From a checkpoint of a small transformer trained on Wikipedia.
Size: width 128, MLP 512 squared ReLU.
Each number is 500 + 50 x the weight over its row's rms, rounded and kept within 0 to 999. Layers, rows and columns count from 0. Numbers have three digits each. The size before them is the row's rms in percent of the matrix's.

# layer 8 MLP up, 512x128, rms 0.0882, rows 0-108, columns 0-127
111:460621511516391507572490485472439544523517484497502510560432506506483532535584561454485487448528432437469365424538563499443405488519536479518507491478469540488516538480510503638577488408391557454554426535424513403488474508453462526399537543436480476502484495453483507528456480533479489613455469539519487530522479509486582521567531571531651548568553544462468502462465454474492464493542
100:459563551406509562557439540583469461561561530632531536524489515466481480516490593392453493538462470413519547532431555471414553509577609460473530481552460479520556602474503513514544489452428446463487488521507489509450438520450505592478581499436522584497541417402435517517504500538443459523543516398493496470451447521525522514537498472479559484523536549553394494488399510401555467510538
096:500532477581377547505469531500582484526528509544524425547411470585399484542435484537501495523517454535495538495540436525531430494523523437534489534497535444494483509520425530387476509445492468541542539505515473462414478488551516473510469557415435407609499528443466516420532580503514481472377464439510481482515541484545446577503492473604522391481573434571386565540528577443502435550521
110:493569471487512545610484544594513596487479429531462486523460418483574485478524531420511507558472522567629522516521497526490451442428546557559539492497470476446536537444350449525522444541485517451499505519538527537531439417542482487542472556455391473546543534568455409528512439462459500524415582438470555584510465523568511497567434490433547407460436523481449546494406497513521422465507
101:389549468535502531542504632497500527509547504519498564453398383516480465405466556558547502427529478583523487449472537482455512523455496426438402454533536480452521497546524486505610484444464473531459451382550516450485442474560523500490513571481476469486430543482480535424447635450439498490527598494546449482515494521480532515583496651532567502502479582517453497471490518504578438475535
099:479498524528419519546470519528445494529425418491489461568370504510463538580510435408529529477466517523520597545533517499474587467558501498440414462580456507506504510522436489534599580558574558474498481475592522433506498467593587514505431462439403585546543475477590450593495432443467381451481536466525491396555473530491446512481503495541474460508586537482459497493561475522466560438506
108:458498486560438436540465513539508573518503391548514454532431491562504434427514539478535473509486401467452499562510491463490603464476517494541441520535455490512546457590504451441541475444542447492513537367527529367478410491452524442432497563470480576466411543476441484528500509603480537513438571408522584539476431515421522585528562573586495484491502583492421546486530500549477437490552
096:521596548526472448527427507592444473494593411477521492489378439520461593556575563423514419472513493525500475597493574518466412481472469525495428514574515479520488448468538488544506532539469565482519474428517495401494485466476485582449414578445538590499498488468433497531479520437437553551678565483578534571466465509499422494493474495474524483445530576444488453544527526504485500540551
080:519545469595524469606525580511392521521537554624423468415490523489467480551522487556466532437518532442472513536583453530495489497470578560499484555506449525520405538503480472450562531482405565513505505433572513416593522449477515496483447633470524576562519479465534481589532557489465496435445474510556523564491449529538429490474495588480576479403495461462427530486447582482466493508599
090:524527569532436415587413489591454540462469477472419512531498496518497524418585554523504502485546501501498490460461503525430555545511522488510537541516551498485548466467435427558443444557516460415470441575452477512450463517501510554578537556503456565499523427590445598431555515454404546436478632510512494474593445465420514437493450511518527492438586490478505640425444518570480439520493
086:503511505507490375558454513497555508506462488449375469458492457531516485535551501506544490439404458566519493473422510558505487471488602384523425513469538609488468437497399516628415456505460491421482461549421405515437496482548565590571559468501500477569592554570488537525453483450526451464508574463558531484553520516558542491570499552504542494537569428509456550523542491536458486584498
104:464596539547466466541426486501556591510493558487483469507532387478477483491536536516463482523497435562540527452490605498486441543534612480436487424538550444477504499455520508628563511533456515407507509505464512530447462486444535532517583521402409499443457533488446543450588502497478457497517557523637473566551422507351482417496536555470420478419537419486504546501499505475516456553531
106:445524483597523505521505529590458408538532399525535420456490448495537459516504530529515400446576487455538461423449576530437602503422504425493510457516523594463493567445533445536522505521473512446487508486385446475525530529536528495488434456404433532457569520507486490538532492526506487447496472465652484534546505572506531442584520518501640481511558501613503534464417481500586511557481
109:483588542510524534510534490492584560532446429537435455540459471423521581476530501621530469479430531523448433532440472595527576498511462535562488463492468449584362437481513478496497566461528543467572453471497453496456455439546420470464470560408460507535536631512553532447552508459447494585492466537614383425493452518437506496428512459509492452435529428531500505438519496544530530500549
114:470523539534474479465501505553484586544399449457485386495513499467497533520566634541525395470512481597421549533544532567423608486492576574481562504527439421512500569489492553506529587497583448476561550543510489483462477563492434496516454541472490502508516482499490438471413557540529451486506542493589444548436449515497410457464473541547454496326478451550466463498525526461522483431568
096:435511563469512549474476614502516488520440447490546458610444458547436521531566543516516575507525462495382460561501516519483417520491560448578536529531507533455392591582435523546564507444378537530577496480530421562465420614500451517447576529438453469535468542470455449527548498507529556504456433478456520525504521515518514562451448397513537479453495493481414532428426496529496554491586
095:542468420505566471515518534604491506572457417601486537547458503427541526470495536452427478473532473588460489575501565546384498491402553544533378436563566492430547544589536373526533490504522505504515514487485499557442507432569500446534497503481512542528496494523574405570478508493460450436399481434482420512595493476508484487483522503568561412540520514515490478419523526483488544524617
081:517519455485536403628366535550605519501510466518485477529433451517526435515536539520541569439508498453454558443544536523423476493488522486628444552447490462489560486508507527403548519593586489460427512474588451461599497524492491450470463546478443443501391519539473534542556515415528445426551547513501386537526551566500516428391458459480520509470532479524501523522440474516419505494524
099:418606447448434545514454563554579487592465464520458406576471487571429507644510496555576484566565477490526556476476506547524530585505532541563458443510449424436473431500502429517444473544499475485463588572454452516524534486480427516561556535488479461437427428475503500559448463590406484484521499459492524545419507519518472466569469425554516435470526416573490527498451527555494411509492
101:526545542501526547531426529530426429542487461559490437520436444488503458481500506593432493512461498439438493561463472563499467579514488491524539474557541465401471507510503496494415557515508496492509481559481511538548518558510579552395530557476478460512597563342496447530572444443404487539432611458479503438458530499555490519549500586476458460498614587488562464545513642432520537472513
104:454523584459460525523521586527568489534499496524437416475479450423484545563517544494517492510549441507495562477495474493499426594430546491582544415451571503444439488586564584546511466433502551541518511443529508450455436468510496478514554554396465482475477479573579480470540574432416537386531427500431393580514471510510529481562436539531542481598516526507492499568489569488554397598484
095:471593527543531552498503503503478511516485542507541469467394465468550511507519507529503473524551464527626541532459517619423500430384555515461589560530544508506451513513531404550523374501482475498426547449473533508488549480536406500482426434415473581462483471539475527549457563519417480567540515513495481439456457494451425495576488568571598422612519531533476478517467524466538370506520
086:434515429522506413497500527553556563576538454563439515520450420483410564527487492466526417421455457466514529519488467512390526545423534477516483506510527454556456459538474425547511524458447537516491529486378424506530553408576531608574450540469499553489638547491512508576581500475489455560518576428546519503528470407525447505478462615540467501505521520472513526446525565457555450399510
111:536583524467491475488311492498470525500495543510475493470449483501454527550550565525406565553547498559482503535517558510517498556484517470590450495559442515583361569478457501490495560540456416550595450574570458494523483459490511492428440463423519488443473542475482366598502460393444537467435563520492435485484504535508536464526451597494481532452481563538501494497539502544546423500581
111:491508441491428440480542540556510516512450457643443421497467451462515571538452535548535491551523508472500514457528478468544495532466551514551501468512536559482519580491509458582455453490553559543529508504513483509433382534528439553521485595421357418483631455486415471523407581532451520532560515496493480563505425516407456381547514459512496515530464450478580554559577530434513497449517
100:509537483449555520576516505507466525494501592459378475494347389430542492415559501582449463468523515457487587518498549549414512484466541538565508477537496532462503485478516515496424517494515610436492454437448416479472505429517503477464459502469487405570480543527627511498619498428528494499379467454505455428590441506480409510463493526538500539511486458592453493499511526537501451467565
101:528476491441527474632502502483530473497415420512460456450431551457449591478501514441397580511562508492535508573470543509456521504533500420527539388590451569514500476476545475472492414452514512481480553549497417359560450562597513502525543486519493498508489498573420481521478535454430423582473501492473517493634491529504603435556536535489516509540548510528411493419512582519499432498549
100:506552525471513572525448564554527465532489489533424502427467495466569564514463533494466539437456495438439478567470485588491407564403510461489506530498439572537507477563526506521570572493463426443516419542479593537612518512539510554527533471488501507443516539495515494460530483407431444468510476459439429580562416508465381523506564470559510460516607554531416555526538441441635458448548
079:512472518518405499580390460486583586488423531523473466506441426473420445487510508488534456374531436506517520432479490508440557519505510540544584446483518545479496431561498440483473453545551576487532430524430489540421497542456544541572519557518428591579534508370455529502576477489434672476528542476561506518512498490545512445551496514493503557506560516489435586498464564565504437506520
109:472564598493493442530457488656479521572480453557470482558477479471491474505416522506394490523511547400493486510497542474419385517503549463525512459525487487612478626439526451558564428542450476484594542495496471485418480547474513456435456464480504546458544459450537500517406515521378577495598455479533454511481475525613428518521476484510523518464508467585496452524503497493520478566604
093:456507495537454511471442482475596482608492519518511493532429508432456573431510475493466549492530490565409580610400545512479485469506631500521591504532479405525474527504502459524517482545540463462489546469503451426503558541532576527489429531379403487430540532448534467456523415554460515517541583469478455447594446522475416502509453480555459525514562520435399464464482456567558586488555
103:439503560451570527710508525520592417607505439497492478569475549414451513501532508490439461443509478591465436518521423587511420483509532476586525417533519511473509562495515507519487506563528543496505542464512554514498469446511464499524496510433506502498506483458600454477546492375471540506552518534481353536409491521438456472456557519527515504429475519477482511506569516454531502444625
099:485563557459528461532359458562411528537456500509445480518513521554512530518432581536527556479502485548460525539473554510350500569526556432548465522549415523462540546484421464478557442442538462497507555474492439359498545491586517457525591570488490440488457555475545445419544489558423456580432529483496408499438540536493562512553447484464429479513549544530537551472430469521530522536590
084:481505515628406422618480547609339511498522505488461428467468498450471545529497490511485655527592530456523496484552501613420458582519550551466507512399538515472491521525444502440518404517505516451471442453522503454388499420503524509476471522460476535560502427539455536527563524445390554520565545509537484438522495492494543496504495524541536501435503470523450529550526551495500575513516
073:504581477443499502525483476614503397483525455531349518528530430507532546450566537474510446475499504489373522535508504537481555490483522517496443491574414519470436534546479432545586482466484439422521505424492550520503486481518553512444472563537508510603513467605398477505484602501486549464538595532542492591579527469410509526519418447496567457546516562460492531404436564502541429468469
110:455567580468484490534513516561450485574403438570468524595418490479453455417528441521593443498462444514547472555552559519517486484531522459488459421489462516388500446450544589429444541522549500516423483538540551492438466485529512520499446502551391558459591613474492529391515435444413548564497481520532474596522484529495515450525491460540486505391609481529496447493501498445547530425523
093:422585560451506586484489517517537416498494502519516465447424429404497499530477499454487456472492365472395555551442580545538492516445546542479564398539536544469413530527523394467453510486455574512514601495538487433509473426569511504480517498430494552429502523435455448484490562451453512529512462425467519540573541517586457570563476505531562439536481469524512563413484492538510505648496
109:511543485372479443496458543591493498573492518496471537585404561450427500456451535545432451534450522488539471537506538528440519528552495570553472479560567532560520623471472485498488458403484563574488481500509529494516417400423509465476497641487476444516569570441494493513499533461485518513459565560501529438485544504449447509578517532521598395396560487484520472409411509448515506507570
109:475521506477407540550445517538549463503532502475497493581401410518438559509497554457476453529488484530414437516488510516520429484549545529449432475508522497551470427517430526440499559515546507507536567449437543507430478508515636496519560554462438453450505613523480433535501489487488542409478686502531492541455525591453502466557496501540510429481635478472478595530422482498476390524508
090:491474453485533441546435520463513444516449517525430505486397450534482542532539493421463456451467511467601526558453550499407544517399544515548506515505503406513475515551593482614481530491426582497526498514613476489528400544547513482574465451436514555594512526473538493489522483550479661464521523473487495505456481510391500437423505480557496545580554554516494558586405522496549602496486
104:434563536502431464517471568524520465516540513500512508583470488513478481556545646387484526529575519516497499532438480512551487545520475509453523451466447503434487512504438454457632501452407547534522603459514477514567425465435494503421499581502452430472413476470476473469488517468419544488436601404505504528561416479543611409510522580529541431559478524574483540474532529539560542586476
105:457495484451505514463496580483457543554540421477482471480445511533555622516541496534451450582509460442495498485391489538531419547491487529491542455452476466543455550457505491532430546415492549553498569442493464522529371462655494552577403489442449421561444561421478501467634533454472517408462480566488558548575427513485515534488519533542505490538605516512490555465540465539561465503487
108:510613516520426557476500471513478532452502532550518480566450555516571505485566531532472519508538537529614485519505550561484455604503587445606466499497494474520474495404449448445559537493465512542614556542540531528494466519418419505439462431480326432478478480403488475517453520473420492440430495458529449525502510542426492473512412486467547458447543553492585515514424581424517466460547
084:463479502512470480613548568501470525503530510499554418536438493439434497568511519450426505404468416439567517496503524582512630471504548469488498514476443448454436500518464439474471467388493575527540429440520570490463510512442537446441491591436504490551468551419455415496543611536395449602554564468548485619542534525514530564576449524486528456459504564468498538533448532511535464498530
100:472505617538526493496510508547479523561469463423475452444470457422412544548511472514442462561512549580434591583533551537450545545500498455613525505536514588505494515609444561529532523418483496467473391500522558493442450435467520552535501512494456537521523445510469483520511555469429472489460603407463498393517570538413416501558477543516501393488454536466444445433516605516454521511562
090:518486531477455449559440493493553435506482422474394452506432580490463533558506518390430509469485536448455530489537570481477494560540475466582475525591553492519454559455439448586522549405458534562477505468560533493527507560551471514575395612468526550451485445480472437484467510570496452554605579462580438519591530501516500480443375601518506500537520561464563492511446554522489490448554
094:444485558542505592555508523478531557558433504509531456477508466404478603444545544517511569453418443492524443495484498501469482500556576392486542451521439414525516552597447461429562487520437535586533500523555458491509433378537447463458550547521519562487558552570470445465526558475409388460566516437468455564541533460419491536537443456557472572437530536435440519555572516469533501476482
112:462484541564541572556502490574597553572466458573526499512477451463500474488474560513520445559555461543628508467418465544469561556532532410513535503572569398494396591521465500478469483460514481548455448509360492446513500483535455428539487521532514516435486419573471479502470502495488501505551436438431409539523534513498478528474432480537553426551505576565539485527467526401522464501650
099:401474526566504493580466531571447487489421548539533471620525516539488446482501517478415554444536472486473425498492447534481465583532530440425584442545509532555435553547492466599536599543420534539503438490473507418529485502391441462476460410466528452385555550433515513503457454443520480590587528464536446514487439466431459433489490467562558520508508506571547489479467507536602477548566
103:460560572578502478577397486550541537486519465536506500462563490494483571451478516510456481451473501445482543503413472466443437519459540495491475550490506508532394552472441513522450555456556392518598452453528597388489483487526578430488504622446518434500509499545558527560436562439465557500532538482579447628544511488495444473459584585539492470435500529509462469460438472500421471567604
091:455511440531561500505496535476500501558499531441502497505430440414485529450511518494479459457405396457493616598517543504531472552545619454520507482414486448481420480538525481531550489452452602430520470487504581421461518518533568468514489524437433508475509561486522507440439425478473507541500494404516523623508526595449531402447458572576508504523524579534592512467493534468583381464546
087:451530494544468500476510541534490567541516482539482503583507548450488544518503502463513510465503482453550516546513568621423548476526556533516526413446518494551491459572510476526477582548582505464535454498487473414457496366528493516533466410458402564481476531625532538586440515483421475515520565470582401387628484490535522469519507500522449568548428591453500453378517512460514424524518
100:527533504501552545533488495572532661542501512463535427495410515533489505394452466551427477517470460525519528584383540539511538538442498487573488467525547434591509522524462524489455539445566457513540513577548406490513513488540546537524413523430417457496515388545449467437462494426517460489501533456531530419534397464478413453540486560549508407461440519585556501449467559498544446570451
085:531596595585494555529477531533581554509527511466493506454487449585521485463487543461499436528524475509518459544516509517456569615458416486591479531520517522559421549501576524550461525428478436529551527482419538487488477428478506450503443480458431555496495462507591567474414508390456456524513465413547587540453502445508507421438502499560413427505466525578430529552399465524539587435579
103:455456496506465474477493538525628489586544500535472434502529580482528477572424497492514528517473503453481488507438485519483488606499468522409509495520462477466523568508382461552410609522538520508495501509436522494494485492566426457510532572493514491507504441627542414587573594441517462523495454345489445551517447520436499457491489491647534428466548516488430490541493442501479511592590
100:551501471472488387545522581490515499549493472464451377446448460378499529565517512443408461505540531495433532496472539490511558492501481489533472539501526563498426481551390511436473496491438524408487434430442492484510426517522571477446528578458537509392522560512546478543434556439480514501468622493621471561549504528498390566449548480594483570467566526478442524539516575493564543511537
105:460549501524481471495465474520488454500477515453528399567422380569508578531474530416430552419423474517471509510415519617488440612549487567515461480524493505469481487510455460481484513496431490519550474516450522500578508498593466446470624525484473489529467478543540501529549517525507502458477514509470406477450477623499495492563571426516554503561577556457443552396378508570571500587558
100:459521488444522452443468543519450523493507474470563395550459535484563590486450556410513445406473508528485482540513441606465500522447568523499507426528525551547524523553478528535455538576371547647593488400434462515536489414447494442455503508542521522508555509592479520438534531427409496519500450494488548561521462583518570491487454520520508455466562568484499586523424601451511443459517
110:443520575509453564557469507500545560541532510507408386529514512522496538525475543574459539529466506431452523511519516594460522565522544379498468527570403476468438496574555458572516589487555507514575529546462512464541545433413488465517551537529550438459545472561508472415476480524505549416453465376571395456449551526468388452484427478479497538512606428526469468508447509495573478539520
109:526502566511483535591452521508458584461501466542471392521428513405551472448567506481467450507464543505587549503395527504340496510470488412557502475498511474532551613423475546545419508500481496458506511538519566450488462585460463569550530534523466476446402462423494504503433463563468597465465515541509443431572419601484463487524429509532488477470502460430549538566523492583494480431550
110:482518515489504500541426588496570461520531503482400464579475466481469450448514570514481501510524432484521494545434505474510588607528482558539433448554411429547451549510354504469385516369512528536501509483407500480487536533549552540439507540537520560475477490457483489492499519496508590521507490525508500460513492627403435563534574483533500463463601482401495486391485499610510549490560
084:483560505515531465437441530533560526493530375489501502538485524502520487476362480551477538574439445567533513582462565497500545540538513555520563461539483580579527479517432471574584530552502465527520470432546536455505446461487601584548490528442517448474494553573484393554488444523440386408488443386445501448524491557562500405485517483451495546538504547532542496423493436449603460462504
100:463522537573438432552437519575536528502366436477458464494460573443451446573552500495528546389530521491567522494467509536434579468544503402585545440514512532467529532559464400556505483482493551494535383532537488506488413493526558558605466483437494464481521422474447438493555565452465476538496519542510525500600492514501489406433469460472550447448486542576497448523484621459495534594520
101:470559466439460494499530522555424412600492511480543406481461461455541501487554633504524514424528434498543462525482561436536493504530520492502523509586518579499449472508545513554476506465360551473474564365517420542454523514524444653529497572447464549546496495584482468545452540405434447428494493483501597481489491490446481560561450550606492521506518534525469469505473565463538527426503
102:365488566472478545481510638543472476498522474457481418493501542454487538549477496559466526439621551518482508507541492521500500582566504358482571490516563565527517625577517522407452369443473472478527414527460460522490447506449559512438459514481543518526515562406479426464443493489523478484484586431556500509494436525522524371556438520543561487488526542542429513518463464501511510543517
101:473618498549498529590522580476484519539473521539425451464533528427467511431427567432544526440546461483524497498480608504444484532483516594541605474537423528572462574506569488486532537481417584559568527471547552452544424541474533490434560485490443484448469452607536526428505466494526566479494532489474482418429382516525469485520510471493512519437482596512430479464406620509481575470507
100:519623488524461568595486520574471550489450529520497474537415487445481485540524528411521469575482420500492505533462563539482468492502585480510522406456549459428491547475476400503491458519479493423504578456501517439524559526491565490485527536471475442485423526562476539398584487434432588430466499535587537535541402496459473509530577584470490482576509442444464517496399571485552349524522
100:484523566485459522599465540429550437590477515489440448509435501432490550550530463429496398487450513481571533565492461591409469502534475509599446468575549558503415502558509534459508467507458575582463395475462418452463510504438481463448549499396530585556591467508498466483491617509492528528497533427525518487521536502455526440453540558599520413456544501437562476408542485495551540534497
098:474552479570466495575456428451526531511603450523474476538478527554474495495522536548437428529539472415433488574427541482481440601491483574570555439537578489458497486476485522447449505563450492439504531454434479451510398568482504525482517572405495467515559554499500600440491413554427503409641508516495514488478486498582422488480531536577522432458514569535567489466503455442482466543628
112:439458587468415498482463556557505486618477470493496459465402558406476473568513603528500526482491459579600555529473545490504546493454542491432606514529523479474535470535448462551529550423409481438509554442520481499383546480482560455567507472337433525455513550471515507540581493507475505515474533428479454516554547507509497476552469449538522475533492568596442454424501534449553394504521
096:482502589550547411472436535513505472561459445562477476452501378552546405442589486458447452552599468446531438461476572556557561531472582532487526506517548549513500536523479456433512539496428533499422359493539458486567544485502610512483494487452433520416528508481500493445525480407468516502448590481526458473602444517528466544492462494488550501522486501544478594494431486600566418439545
096:497503604444545551633486609541501498460473419591538460537394402508444499533450543463378546409520437583517421499512558547495529450487531510436533540533405434457523566465461504548547502469456524507554467473503524500444511504451599521543516543475475485467518458510517578540424533432466508528439493581545484539478500528423460463578539449553560533383483508537501453498430529550551516530451
096:500569556575483610562463502490505500471537474445502386505447501552533450494484473473453562512431532362385496562454526516439481472450436530479457444539458452426502423549544503562520533548494461529526514506397487447498406429551497436585537480488496561509572501514527499547475555548388475575570486507459554564589443507509432564511469446594545562535571531516521527503459558473604498494496
092:433510502429505498459507451461558492600523534512511435488418436431470445529464534420555562545490528630452480507492522486442486538564541548556497471474435480492478509525488540553532610497421544527500472472493478443563510468470502447454529521323500421605464489513581473553421541461413543453508466413577464399512468503463543473548559559559557482486485564483573556512429457566535546505471
098:464533587527419449521499532405445491531448516527459507513538460496520472538458464503428472518424489550501465497503537559591422497512474458521544525499491628520475535535496458558535539555444492444449577528466405447515449462535437530432523524416475608496455537483604507572506534565465482500468543452565537528510407524445638552424513571554538422405486528486424599505436530448574495445516
115:519553482499425440505409482523451565522427490553485427491526628512518574489502493544468456545482473490597374523451477439461492500443602461530385511567547497518483583562582470521451537408490510557531518501492473471525466426520443440447561572476480596607499507533449385552451552470475544452512565434565573558488451511473439501529519527535483489426529556461463490486483540569515514466577
099:507593569599338530489457584465466573513352506461505505558442480520451533562531567537496580589454547464384472495529576531465401601442497484508438436556437519442490532541481574530533549506468467527549461566507467477551460501517511565468471554491467439503567579537517483511502490492507507540512522469515417470463454471489473459578526503549479525462487511451446452466487518482485346462516
104:394556575468519529499494528487498589581436561491454481497495466475406481581568497389492449511510452476407466596405496507476549575520536468567574488534547482389449559541472404465486457463554553507480414518540444416517536543497504559498505570555498468518507455531509387480443498539484452481414493448451464520476483564496499489485558438581558461590461540541423576483518464481570416496529
092:427503570583413419492434519474565529507543470507556491489468522449472610544573559483454529428566431506540574499528451567457530493477591474466485528559554457454432415531479461613554546467452550484602532494437538405505511487476409488436528501501483496538543504539471415497458543408454464493544625513447499464515497566410463492495364470460496470468505571497406513489516509499470563532514
107:449474523474511497512491475480557511561507507610369529490496475490443550450489490555455537587603362516461456561373522462508495502565558435561514482527432367468466558510441440518484483422479510486501523511425463537410439482581458511488517573452449537564566491497527464460466538560531503516468504467481471579576482587536515398564511470576506412556494461495542553516554504446550482441547
093:561547479530503500462406536538444560495471427482460474525542395590506512594550587511539436464476419504497524510466607584463482599531545456468380514485526549435474429562551502514445476523433502513446520552447405513456494445528525511567431565458481473517443540469490509519605508599506548533475461536454464561581464494491541511410440541542534504438491555470442642528480484544529434502482
107:493549481457523508474473463578501537441519461564509495561479517459539446553444515557456504462552494537442430496459526534451373647552484498550478432510532460517445502561515609466419420488444551450579308485490408561566432504553447481481433484450408448491510462527474488501474491449505495509448463445571583441491508558520504522489529509561558466456497555543480559515470533513566448485594
077:544496483557567498509494520594504603454492511474492511453519523371529400477542523601445569503533509520477502502481425573459562499538519503517500516463431431521549501484404506543511482400457458521500469498489429488481510513390411564489490495487539495536557492519484536416567441360452450691523498470536447513501388564511546464567535535465469517452434522428504494539440437525492545496493
104:424497568530473417531464505548471577494454419563509501521531506390542561474428539415508548474486442542571617540457469572520464575507507501468575447533575575484552492415489519516470511471432521498445426459516506452519443508483445493478524517495457503414557659558433485528559499451438489465517520539484443450503549498459512442471528378550463461498599487475468536424375504493560459529551
106:543501580559476514528507524567451591587498464518497492515514559551470509543487613513478454448376399555549536508461507528570521568563626464543523540471434497457452497505499507532463472527422523451509383507499428480498480472465429512452469495476517502458503514496528422480484514542533577487475524384590465557601539509450529516495418445521490324390514564507478513523460533492504415490521
100:468486432460537522482502498467571587579464457431474485482459508531514510460475573418472523507473503463507531482442564562486396504526532502508445497504497534578452433495496433550541558604452488490617549526533452477518378485455566573505569581518471447516589463576504403456467523406502455487434473459520493478507488583496429499591455543528577347519451523523497543530446543427531425571519
110:404500481526536548487436493624451471508544392508424541514481428535463568549413564566451521500529490536466459554441482491476558501578566507510592433544506496495461543507461471523495388535504494517565533449434449492467503409484506483501568514423482495510527538455471434505529524438427511484451646495552499533505464542471503512442506520540519440349550526546520505412475511479556378597552
093:448494456523533472492530489520536505464458519552494411602441499333536548554478536528457521473437508462551455483466507588475494534406615542512534433500465578470463542543522574521439527564458555497549557430446521440504479429439470463492493547529447500567549491477568504527486572473462543602444456480505464584477451561473543497418391465550479540400505506493440489461412586587556456508490
103:528481519461543515635499506498486529515483476565518502560447449505519489457558548471549560524459480574544520559469426461504476522569518466526445545509412488526475574526523461468529622518466557548596480494551490498441459353526498488462446528454459473496418452547470476545420556337428516539487465464479448543484495518496431520526587456555589455419474501543475435568493453555459480549633
101:496527518545526512482534574480551540511469485477525411480437537435569589526583527536472518511548541553463493535396493581429536454581548434497517516480569449509463417414371506462479556445449493557580457512519474507570519471502529516481431472430444503592493460554498468513544450529470502448456478436526540567525508566454550461413427473486562513487577435464410437464392604495576573555491
109:455491535579469408571513459483642580515402482422496467456536467468482523559458613482552563483564481514434531577523456543470453633472533484515477475535474483449525504497459436523488526567526461580623470467510483425533432528543425498463525516492451499477497560544553532510580509427410542471495504499451472478471415500474416547448556588575542480513512550401484475418526549470476428520525
102:357578564433470614523556504476463501524571474546532443540505393440433556491538506508449469489473455517581530470379487500449477528506508531514546516469422574516450564530515473530477428524405525454507412490466565479524467448429450502527535458518452523488523458554548495561450566470497524449544511513579504474466527560473542500526434425521607441496482509633518487521509630452584479545559
101:397508514512418519636509564494445551509447512571481483508441458497495457501435587436404472452444472560559571612468552557489477482527473534486532461514539549578544472488504526473519487457432483424476466475493545520439510523480500481506536623516533483493624526467531480573553450445452454521491573451524479528493480511390501515437426446501649501486539417481519545447492466438468543603570
100:509472530526506496544520499575525414519490366474474419479421522456465580494512585462508485525473469594472432600481508521528486510556527547576481572552510414399555589492543547567424534421488506479538432441493575451535521531515504527415501581518490457515408518469493503480518575548445476557412558433521436562498459512516532418584470472515472514441639581475517469435518506481466464436521
100:446535528494525444528457550423472585443589547527515418509483528509496516419521582476527570516516398485443497472580499505545451465571497473484497430558432494500492450479399494492494473467453496498496470531428546429499474484506453464503526539372500563433457583520480523537548523422483441496482544508555553468477407632346505595518477528525646459496487440580552470500469497574543520482503
127:467566509492404535526477542558473523550437453537381418539416482480521576468512492511521553548506497479555573623464494463461542465551479533515487495562527571534552431595405556548495482463470462494512486393479440430500515480507553490487385534492441468525555575507478393509499592484433446519379531496521449578541511475458528473530359508557467497547539498586435529481457491487497518462568
103:516535504495467511544449562421483491471426478650527446479413534568523519498530534503517460434504435555480489497518494515515483478455597482518576456523475492606466570484554520441531543608533468574545502559520499511454524445508479513442503523512473446570483559474479449485507603454428523430479529564503465399619444507384550474516384450552551452499557495401574502511417553448437448466491
091:529493552515455490562496480482478542590583508522441496486504343417442471455593548593576454501600473568456558426412439558388517592521548461514513504495478537460497603469469487505512495444455518409486530531488510479396489482514518555591449533457492520554499443522500529527589521420477567459475528492585518601437504479464444467553532478565476441462552482459476566453486486473511568466538
079:385476537471450539501486510519404492485465498591517440480476433431407490527542503536526447446518442431483606554567524444558491488561492535558467508483481494514432465528482396518435545441522584591570500483459512467459544506491497563516463536446523473471606531503505444563433510551494481555449596451483430475553591514502590419575397525565592475479493533563474560416464503436492492481579
108:511511509555420416529453492479523586505522430552505531589489476507442457542532515492548418493480477515475427568492518553450495517565607571519455494540528499494541536515376492560440544439573404458531398542433549496511480536490526517449407548472483509598491474520407500466474558508383430457359511404456499593444530480520434495434543507486561497479562570501484471470445496585520518538521
106:436547573426383542503457586508562519613485489637410473511471500471471512497521496521487501509422493487371459543531453476380461510484507494565484436530469502473582564449467546485420482423518523433623476546482513540454471531503549477485492540484460507615573538429447514418497513504442545621472521539529509518502544556443391402521500455515478504521485488489523504531439535555503508534551
118:485532512433481521525454509539447470525503485452441423538449558446513501505519577473445481474455544395403485507466588581484409564555528502557526544539534488482477672481534528545622526409409480556563491491461461492514486513382452541529513485481424520552554470562386425534465461504472516522554505446597438467570503523446504557453465548542569436465553453465509499566495505500551440508533
109:491549541501449433597409543507513551473513500529489525503448519528439536506569542486479551493472501502462488529507465532447523518591532436482453383511397449509517605559428509431565476587500526496538456541583429559493394440562503577515475473492475483502474531471526485498500480476406506416434599493481512533587476525482481565622488450524507476425612539450402460584441530501539420432539
100:512544566478558501548524572516533513491462520612522473553453423512485451486479494605588581416547387608516447576457569472554523467551549413477507529503390478508465559553456495541485488550459507460527425533419519488464454465447488533493478452464507488514451449488443395529519518490532518478536548417511540525452421533487612416450465416541410458424531472485466479481523618479491561475548
088:510557448403517524520412570506638503496452472468481466526507488538453550501502456577574426543483428528443542528444557490449476562461485552480464389558515478502591559509484454449523483538473510446567474522497550455519475426410549463468369431442483550444565473538501463448622549564547551608416481521529406520442478494452488455533517461540556475534506549528545474521550463507480413539554
113:481496522430412542481495477451523524531492546484528441501373489445484520526464561590432545531536393549487535567390455476508541509412513424511510500560521550550503569580442474543483563447567437489460512521407453486490469460513490518470502554473456469537553482418423476536467565531540592542513502379518401582509505577442505467577411449499472466467551490554503580541477559601537438464530
102:439518584425535419549481623520518512565475475455437468516493468507516441422535518383476475475494490392492441563553589487434442485466525530457508446426423511535429550493466466500502565448489530483507548537532555523446527496455482444481446524500434528496520520413450426524491529458533482517460510507552562559646481548443432489505379586555565544539546641539481463483499460449528554479459
106:505509586635469483488496558479473554474563393485431393497458489495571510562555553485549451480519531498531594466508530522522478575545565510470553383470455472515473538573556520550454463487424552504483549490517462484511396425564466513545465577466504467477410547528495519448553470412438463509489603412425545537476451495508564545466518515555474545548523568469387451501402464489569445511522
107:418532504516512539496560502531591493592400422492553394461449393425469503511490645546506513413585472553467536568449526443526523584434484434506475453516503391557494475463517541521529523469472470486578445455434516489463530512515445466450494598493461516448540509476471449447462491538441475450473535489463419464518474548490521540490480596509485512475471568639483558521538510607582515547528